Part of a small language model's weights: 2 heads of 64.
Each number is 128 + 24 x the weight over its row's rms, rounded and kept within 0 to 255. Layers, rows and columns count from 0. Numbers have three digits each. The size before them is the row's rms in percent of the matrix's.

# layer 6 attention query, 128x64, rms 0.287, rows 0-127, columns 0-63
100:111131142143127131121115142162092116134104123102134150133125096115135145138152146191131083111101096157122110071142155153120122129137138156154131070114145103128094102131175107147132102166162149
096:120143137115126090138140126174133125134103116131159113149114121162120105123101120125208114095165117163127107101134107161131114112134118159113161102123175093173116097122119159134167116111147102
080:152124080114125111113140129168146117148119068161158128129140153155125109124078164096100115091144126120115136128116137132145139124111104155110138170170144133177112095135145178142144141094109117
084:117116170115162127152139120136106112145137168115100066146087127122120159105161059133136128151166154117108117168149158140134158131150132108122145149126129134134175149116077129140099133128123118
087:155129134122118130105132111160121123141107110129133140114148163162137158106108105129134127114117070177129127132114141133114093173126095127074084129137127147162094089094159171131179145143145135
094:120080160133170111095104100131153126135129112089137099115105156117124145130161116170102121123171135181125157134088160133128126141109123127117155169153158089150135115126183140138101140114113148
126:119088123141176110128128118180119122168114127090124099158066136123153151114152126128118094096159148140115130121126156143157157146120126140139143187152175096150125091140145149152133134116143139
097:134156125101107126144088146063108124098148115152141136108170131124113127106134126087092166160098127119159126116113114102131123117126136142141107140127081160094106143075148105124092090158148138
081:113160171162092153117126126125122110117089140119111129132126137122078097180106148142139165124111114132138116085138140187126178119114159114123123093095130112155161114155140128117141168161116143
091:082144104135116119145112106151071130140105102119106141142130130161168144114154069174153137148108107083141147144102120091145108122125153078097119127147135146141138150128093137135130141093134094
102:108118139169204118150133119176100085167143125133122123113133137142114099083087171133149142149138144154161129115103148152139111112119117108100120111112110109140135122086155131113160148163129138
096:073143133129134163120082152082114098144097146146171104134087112132124141134142156122094141111092130087127144161150158120125155086113150149113132127094084109139122113103124142104141125174125140
105:160121135128126083098104082113164104132181151108115103134135118136090139156147084149118156169121143109122145156128146134204135142146124111142104132091115125139134159160108130106153120131154141
087:129129089190139087116130151104156141138153119122173111152096143124151119134120126146156110116105139131144105163089143166128145147160165146129182138128110103142150103137114186107131159123145110
079:144145109121120112130096160102150098100100085181088154134132135168126115161111128121174169131140127117104154133131145110127118089182091152195143117138137119134143122132108126150123122100109126
081:143120133116143109070142142072120120131104069114125094153130134152151151121141115131080169176152142110155158151135113093149113141153165143144162123096134145127135116144097111172121128132133120
104:112116152140130097142114087163132144144128111115106093128144173157137154098122118150160076108152074139111179135138121165137102141139119123141123147146145108151118104138172169119139134084143160
096:150161142111109157126099119086155144065162155142106150128121145136147105164140142092113143135086108098142132109136110110110104135122140173143116137119115122088102159129126078084093096125126130
108:131153106049098159151110182093131145106148168151130134131138120136113116131118135091143159174120142072140114149098115098114124109116130162124119130148123144107130135144103102119091100129140101
115:128103103153154082102147127187104130158132084106140138145120159157135149143121117164158094099128119142149143140125167115157119155120090117121137145146157139191125132137127146183133149116110120
123:137170108088094150143092146085119109078100093155102146118176136143122119156092127117111167134098127094146108120120110097112110116142145133131084100111118153091109139121156092108128128154137134
077:160132155118132085072161132133125093108084091102139134105104141132139118124140117141144115107180145175115136128128145178103136126171130098135140098112115088125101125138179148106138105136125107
061:154147096152129114132150121119143144153120098177137123128138101139115081151065145117138138136098149142120114125078064092142117097150119120138145111085156118135138161138177153154126138139142133
119:146117124148176100112141128146142142152108131110136100127074127118150131104137148121138103114174136177132149163130131133132168117116085141124149169128173098165150084133147173160126145094128119
110:107110147153183095139114107189131107162115146105075121130132095136127096074116120127108112117109130177126118127114153168144155134114125102120148161120131110121147123120137182134156119112112158
107:124165143108087157163085160102129124106141132125098140119176140132111130143143134119135172184114107094137106127134112101115109123135162135125096102146134185071110158123110115108138142159125146
107:146152081143115180119175149097152126158122132141120161107151119130127103117080153099132131113082166109125102141112157115104131160133129121112108108132075124139103101144093139155107166127098117
097:108094129133124082134099173150122117108090084142116120122100139108137129152146117129110126118093125098134129116146122151165180118161123183177159145160154144148123112099145109161134116104110159
066:140118139111193165128157151106091137162126141113146150127140160110150151075162120102121106168158099085108140144132159129122109130127090102112106112108147104093127110101140131118145108173138134
099:105116172113135165133127088117131164161164181097110102145137143109114113103126105148104135134082158152157111119117095117165128128102152133125125132129151150164149196137124137130129171144148135
098:160063150141140142095153120153134126133148103124130166134117104088116170175166117198105122141153121133117104109087168130110131125127141115131110113124120125127104148155177091126144127121131134
101:121082094175131144132131149144137148137112120139150102144101113133124142111140093125108160120125169100127096120109082087157151090136118172128141171073098135179115115108104147135122121130146142
093:148138095089141166111114109140111152118121147108097152135130135158138093168104146115107068078108143143130132076144139160127135098123143140118087141123116094125082150108138140145163158148142151
099:109154119179136157159117110136114120175162167122126108135132167110133159105134085140129142119116150114113123097155159168150138146137134135157112166127081119083115084147149146119100157145146158
082:138125111155157118138119179097100126175143123098130104157118173137118169130129132125116139145117171093129077186131102146181144157125146159140139120140180121112144121130107115139145136105139124
094:114166146108131122088137115123184092138114130154131088113145174096131164149114117157110118110132154162067142133122117143138112112138112132091104122110141152127102135153147123110148195163130132
077:122129138137067088127130112121163129125117108117130104125151153094134115102144115134122137149166110122122157154134089139124165062096104106158158120186145124128144099140105169160120136134093114
095:134121094153093098082121149118182135122141150161132129095153139160124112137145137120097134147087088109134149173111135100115159130109110131136110173101083143150114094140108152141115134138083146
102:118132176143105127139092120123138112101101127129147092171109099079119187151144121176151178118136099158139127101126146120119151139153123175154157104125120151141157132126168152102124133124130144
083:125128145112134156075145147169135082102123130134164097126119164121114106148173153154122082085133157139088110111126155144131130122151113147165154156093169145121101120119119129164166131130142117
083:161127121113143116101143124168112129071133106136095133141096133120152147140099114118132143164150142132148108134143054100183106172125115135100149124120146137126171157126139084120121116107096104
088:141144142087134144121117133108129174111133129129139154110141144157124107135137114131103126122100127181144097134091094156065141120073091114091063147120140144150138131153155128102145142146111148
089:135132120163095145137122103148119152182106122088182138123140124140105090108138128131176146156172089144121137121124100123113149145124140127098158133116096137133116141099120192145153102083119127
084:075136119119142131160139157152115143166146116110167130148155159146122120126104155116174140148085098070151123100100159147133144114109155144133125094149129123129128156173127132103080159124107130
090:142111144165075139146128112138130131087136092136099112128127092147117157101106089130110151125123089154151115086140092112086110138157152143100108089154135131154122111182154127102131103143146148
075:098087131141089153145134147110134166171130132129125094137135093154153161131115113147097138160111118132135107132099179154074132108174162134133130099108089127088100123123103160125124132111159120
087:138118155120093168094131155142175171126140139087078127106141107109121091130164152110161135150127136171081141167151116126117135101117108136143124119133113151106134121121114140177121169125103157
071:097144149103127125140097191139121083124082115161137117133162156149128118095132124143169148130096106114114109157138126108130144126118140143141133135169161164138128138109109165115153077157089164
094:143152172092138136099123102141179092109149134121119132118127167136164156144127131135170107160145117161114138174106142111181111087122118103141120127110112141071135182104142133127135129140136114
066:132129113145162148124127137133159086160126122120096142172133121102120144153118095183131149139131133124163134081122146109181138166152127171132152096118108142154131167137156119142085139085112147
080:093148135160101106124095119113143105151168127119110119123143129116098120115163112148121146137062128095112110131106137158166139130034133122116110128087137123096126135107114139122145148164118135
102:110106153109162097100111151133117109143114128117119124113150108123119124144152131098147120146142158084154147166134151157183160151111132169182142153158098098096142082161128093136107124132112147
091:127123074120096121121130129134132179106106093176162139110185107140094170150139114121125108138091099103115157153122141109120162151133139145147155145125113129126129096136191153134118139110126155
106:145098096117117109150121124137125192114099127128147119126145068169114138148118122123047127151116112107145148123147118082157120120143152128118131148098105116153124120134157116152119124108162176
097:105143124144130156109121157110090109165177137118107137125103106055133165115157143126121121147138132164145125132150135106135117146115101134145082144115165124114115099072139126117155130184151150
095:162149104152111122162157151139141188122109143119125126136112128140187123168142132155158109124117109106134100162125121134133130178129196136171103122146149119109096117159109128143145159103138106
080:157118184108136131143150121118120131143074165119174098156079144107115137133119137114135115148132113134131096076122134177109116165095165093116122104122140106138132106132115103075117130146109115
099:135076118106159137108121173127144101143150153139113138144160139118125162097150119135103126170149146100113178170117137110144130115122081089123125119094091144073116134112117122133122092123081129
105:109146165106109201125142156130117073178136138109076157164097139090142151119124148160139124104100139138115119123125127135143131102142095143162109108115128138131098146161099145121120125114092123
093:125135069088134128134139150129120110121170134154108163162167125186112114119112130138118121145088123115154161128119117104179148107115090152171158126107128150130142142097121130147145089116116168
083:123154151100157120138120166132147126120107106126131123103130090164129152117084126135139157128126108122109130125144175137098090126125179098059100088092110118117134106172126102134138140147084114
086:117135156168152096146162142134136127110153108135090145074095074123126098094135127119099143126121142152140052130156087155129136103112137136104134112114158093112135112153099118122142108106120125
087:138114155123146158159147140159137110106115109117082165098182077125073109110116136129123136107171124114111106083160137152125113122114119083106131113140140095126100110152138097112140132151097144
096:098129135134126085150125191132152115135066118111190112167120110126108138136142136138143133118148140116138151131135167112146149104135168120125128172124147106135124110190104152108166133145153136
064:103159145153164118114117086135137106123143118131098138156115121161166094135124160126179105106133126114130129096137120131153159079155112189165174083146108119122127125123141125151122082126127140
068:119142117122101114151114161132136145082144159140112159171164114134160092134132118147175154143072114116135161120108076133150116084098084119121104112131136134106107130158122117109162123121090130
088:130132094086097129142093145129117124073155152130095140152161108141136102114106099119117162149106113119141154120134042127127104115135119131114114136116125101092088126121125112088159084128136126
085:111130158108166142107152088110142132183160130135149081122100130125165132104130119122100100103150163125100128117102191113114113124145123103133127159122146119141181132125110135165100126091158109
100:124150133155136130127087176144124095112094124177138156153132123146141119126117175174147139168082089109127110134131105104156153086099151128115140091137118162109109139124105125109158151141092129
102:138152168064136158111143116124155097143115164120126125117088157087105142150124134118099164100177115156141112121111148138109128193119122173115122131150121100123114140114162117110106096129110115
097:092134166148144121115107130114117110142108120143099088119134058155157077092126126169099141116136139100106160110141146100149116103112135115113151101126143102123161152107077122150135147103159123
116:151119103119095113136108128114126108127151129100140146129122141101097165158147111132107180166123104176143102130101082114138156135140104181152110137128098138097082125102172128109115082146127140
116:119132095115144086179112147127127140122107130094120151112155141146099143150081164137110165160094094133144140146125113136144145128106110132132121130054119122151136113159171117126163134183123142
118:117106138139152161189131135131103107154149141121115132148046112153150134122127148139084164156162131099138114142109154108138137151082132114129118136140124109129164110135070141139135140095114106
114:115066186123141098134168114188135155131131134121105087108123125165095124144131144121126124146128119145112104116094119143134134122088100133136161133154132091129165114149152110141121127130070160
116:105162189123112151098106161099135095126132125206139085125123083128154120116125136126134113146127143154109092106099133095137130119124120139114123116184134129127118169133154095120155137113124097
099:104151095128139146155116110097152117156135132142101098126086149136128143119114161175113143136142183123077115135166112130106104099159093100136144113112133121120140131158114131064089135130153093
091:102122110138102081125149105147126109116104110122131086102126115135077105131134141131144116138136160124122100117139104175145191073138101087128100126088133136095141129150143120124165139177136147
119:165136124111112099139115124152110119154142116124096125134130108137148150141151125110117176147137138183093092144112080090186107134112114143155090124106170135121122134139131137190141142155112098
117:103117100137098135085130120139109071105134164156172147152134115086121128125138134129145102119128156105171165129122138157127126172091153108130134146165126116069117105088121103129103116160118130
049:116154124129076098113122152105102129078140112126167111145151093146133099118157125110133128106129087105160167098122066097120150075129132152162107139133119102112106122124129128106136098116160140
076:154090098102133191145118113120128118124143186104098114179090095117133145132156117121073121157148138127125152115125102115135154116165130136167145156114143094098131132103124096131109104131143145
085:122103103122123170163124111106115158109152194116129104138099100120125159116127117097096124131141107149131133110160123128101121166152182163125147160092108090108122127091111104111098112130167131
085:093163164138127093104110172133103112143087081169158136123149103148143125101105170156172114125124099095145126121117112117134101087119124135101138074122136169130120144118124135135171141116125124
087:147110061093118166153117120126133143070142158095124174137127173104086134163130095115119150153112115142169124131147118131115142158133132151157123174129103109114110113115149128098101111142118132
128:090143127134131144126099148112083107079116135100135118148123098111146125128127095118135149127128126118188151118182092124138070179126148151123149111118132113093096140079119110124115100134156119
127:112133094164115109141084162128108134115145105133174187127160141122123115143129179159150124174074080143164135138121126133116165122128148144128124109099126167122125152121154150105140129150106132
111:113103152107150126110155083152133151138132122106073113126139107126130113087130075111066094095150164110130156119131122156129104146121104102106124174165138098146161123157128125132132127099142146
121:139106125134179120095142125151146138139128144080103095140145141114138130123130109123111091120114141122120176161121130139146136154131105141121117196123177112173161130142150141182135153137109177
129:102159127113100113121096167094142140125120141176179101102166112157142121131095138132135161138096110110107118105126112079147092083151132148129115125094143139117101137141097109103160139107159101
113:127183149089119141080140136127141126127141146136120109122139116146143072074129121104105113106112135117101114101130125119104105132106194135084156144127138129120135185149117077135101105127126121
092:124114176160122097097113108102121157116094104124142115118161122090112107180158090123085169114090142147185099127123128144124140135121135141111095158125129146181122133133140110116159132145140143
101:118146068121133152133153174134081178113105122116150136123143089140128160154129122109125150072111136097147116127126086075128141146128092130161141097097111114115139131114116113164122135142095145
121:128167139128122166143115154109120134147113159079126125119134086108147142115120152157152155142116147091147150129163122102143146092078124178177116102110130095138117097142095108118130165164110131
110:163153136120152141070158126103156116163155126139147132105171131124159134172163102116145121144137131146140138147144173125139086173140109140127065104122141139107127093122138145143178133134137136
093:114108135129143165149128192124126123107116156146142146182138127144151097104104121170151132145098179139129149080124160133123114115105099102147121113167133129112131130134080128131151181158125149
111:106098104106168131160130122127124146187139172123146113115089153124101162111133082155119145103123171142088115157149151154151083127114126127089137145133138099105118115125142105094140150143161136
112:131110096103116156106149160164130143142109159159120151181132124095109142137149105144148121136034120107116143119112119142134141113165101163135142124163108121132100109133122139112144095124096161
094:141149149133137130146120148124147105154147149176190121156074165122144115148145132157107113156147077120130126148131140119110163120111160158118116099185150142130145108079127141120161134108118145
127:125161143139101087119116116121126101131107092172141114081125117153125128118163152170128104138165092123114104150128131115121146101122111096112123062119153174155146119108112167170128116146119098
117:129160133101158095068132150077105102133128130156144059104110116143153117148131128140072113119145161135092135128139113153131141133144109103118109102097140104118151121117128136138158131120151076
098:108149160140135117073136106123174137165120135141153140123166108122124130134163115160122116097111123120106117147116154112126145125081069100140147179117086115128141105121126150167148101169114158
126:160099108144113128161105154132172099092149160138100112163108125151144144119138115095081148138117125157109130114174127095135161113157166132167167125111095129118083104135111125127122159124121163
116:122134139141090139113085124134131156171124084102140087109167132137133118107116130188108121137179136121103140110137099094115099121107155083090137147117128131136070153125111150132139151135144099
103:128127140082141112112101113124132104159121100066134125126113152064088129123139136137101093161164103125104144140125134119107149114139128104143136130077140098141156132106188123130093101115139155
113:169081142121178107171111141117107146122125120107142134126126141164107133127093076122085166157112148117128143113132123160129081131124179107096097128107082111134132125119114127097122135139144088
111:128113113148137147085159110153139125134135128151166143089156100133076104133130134105126087093118131113146111106105154147105130143112121143119181081087121152179088149087123142126154121130125150
129:124084136099181120189106141125139136150094121104110092136094139122114138121073119118114180145136115135154120115103091174103144127122170162114145122121140093117100118124133136102109095129129147
108:122122127151101121118134095146161135077139100123100128128127129105152102175092126131139138124149144167151117098108089143088122167161125092089088116115088149106109135126169168112124135101098135
097:091093152124152179147093135106126166132121113124129124180135154122105119098136090148129119112106144097120103084110144136106125116128138171139157204136099154160137130116113154098139149125127125
119:151102141111136116145132149125124108100129170083066103156138142088104138128145132145150118191141138152127138128159136096162146169117146128146116131103192149119152139136125130099146126150136165
093:185097131115168094150097127141129147066134148089113126131118114108162148122118109160120083169116107149132095174151150114154115131112134126143133129132094136078118113134098127132138171145120122
100:144106121134099104179160153176111146131121146117119130133108105128133154162136121130155186120105118129126146104172122087119168116118126155133144088173156138124137135089086126155116100112090147
100:139138116121107105121079148104155119124104111141162073139129131138097092108131086120080140157129091106131146140150099085130118147127151115078128165100146131141103134092123149084113149098142115
118:119178156097150111120162142112134060119083157139135109143142118127105097100123130121149110065133144139121153113185116135127137133123133099116110139157146112138142138134079087114155159126135118
113:109139122062107130141095137106140103103141134150106108075128175142109128162121124117130173114146104094127140174113135107115131117162166133145150138152136144149148150065134145122129092112104141
103:133144104115091121096133110142129122079136128157111098112152126106174149109180088115142132106119119166127109138123123136109119127186181139148133142143127142096101139104139086178110089119119120
091:134119149108113090133157124123100077194086127145121075135137144121098147117144122120154166139117125120083137158120126120116149118135116055139126078129155131113128134146119165125120115128130095
111:100172117182126134096105139097160108162152138138146120116124093114167112112166124137129103127114119101108131135148141127113132164126124134120146109096149139130115077140068172118103124164136078
099:176150158107125067131138164136161100106092131111123149096158125154141129152127120141092141149113103186134154100134119122126157168151140113142095158155151116122128133161129147110167139096113117
116:129109156159156140115132152125134074148110118176151101153118067081128170133119123120103144131152147151101118099151098117149105137129101132121136112126130117082084087144134106130125113155116167
108:121110143094113149130120159139116132148080126097092127116125133092073151139158110138112141179171134115098127169168109115140126103098095085110135128078128116101128091107111127120105120152119140
125:101119169156097096133135162123096127106143117133148105098128121115112143139164135078187119131140095124128096122142127137119140107143110124148148106079119175110172127109105128164126086132081110
095:167140117123136161163093161118128126169152154173142085077121150169167138125149154123095141139146109145122104149103119114121126122098114139121138173128116118132134123069121161149142159147152107
106:115173153123106148164131113142134135190152167130135118126164140147140147066148174095125132075152123112119108138123131109126136120115162112129119165157153121141130157174136128164090144123132131
085:138083079133121108144083125172125142117105134136101147131110135161151145161121132159183141161162166148109138145081116160150126081116125123140088144130127117128094120091114112142142139147106145
127:108128153120145141083117120122096159159092092082149170103135120101113118134128137143145134127157169117133101150108185116118142069110079117108139150139107137157157160140137127144103134107145141
102:160148118123184155127118140132159114152093138107119139165092123117156135118103080099148123079132164129136104115123099133169109167148157130097150142098112084112139144126129102101147151137092142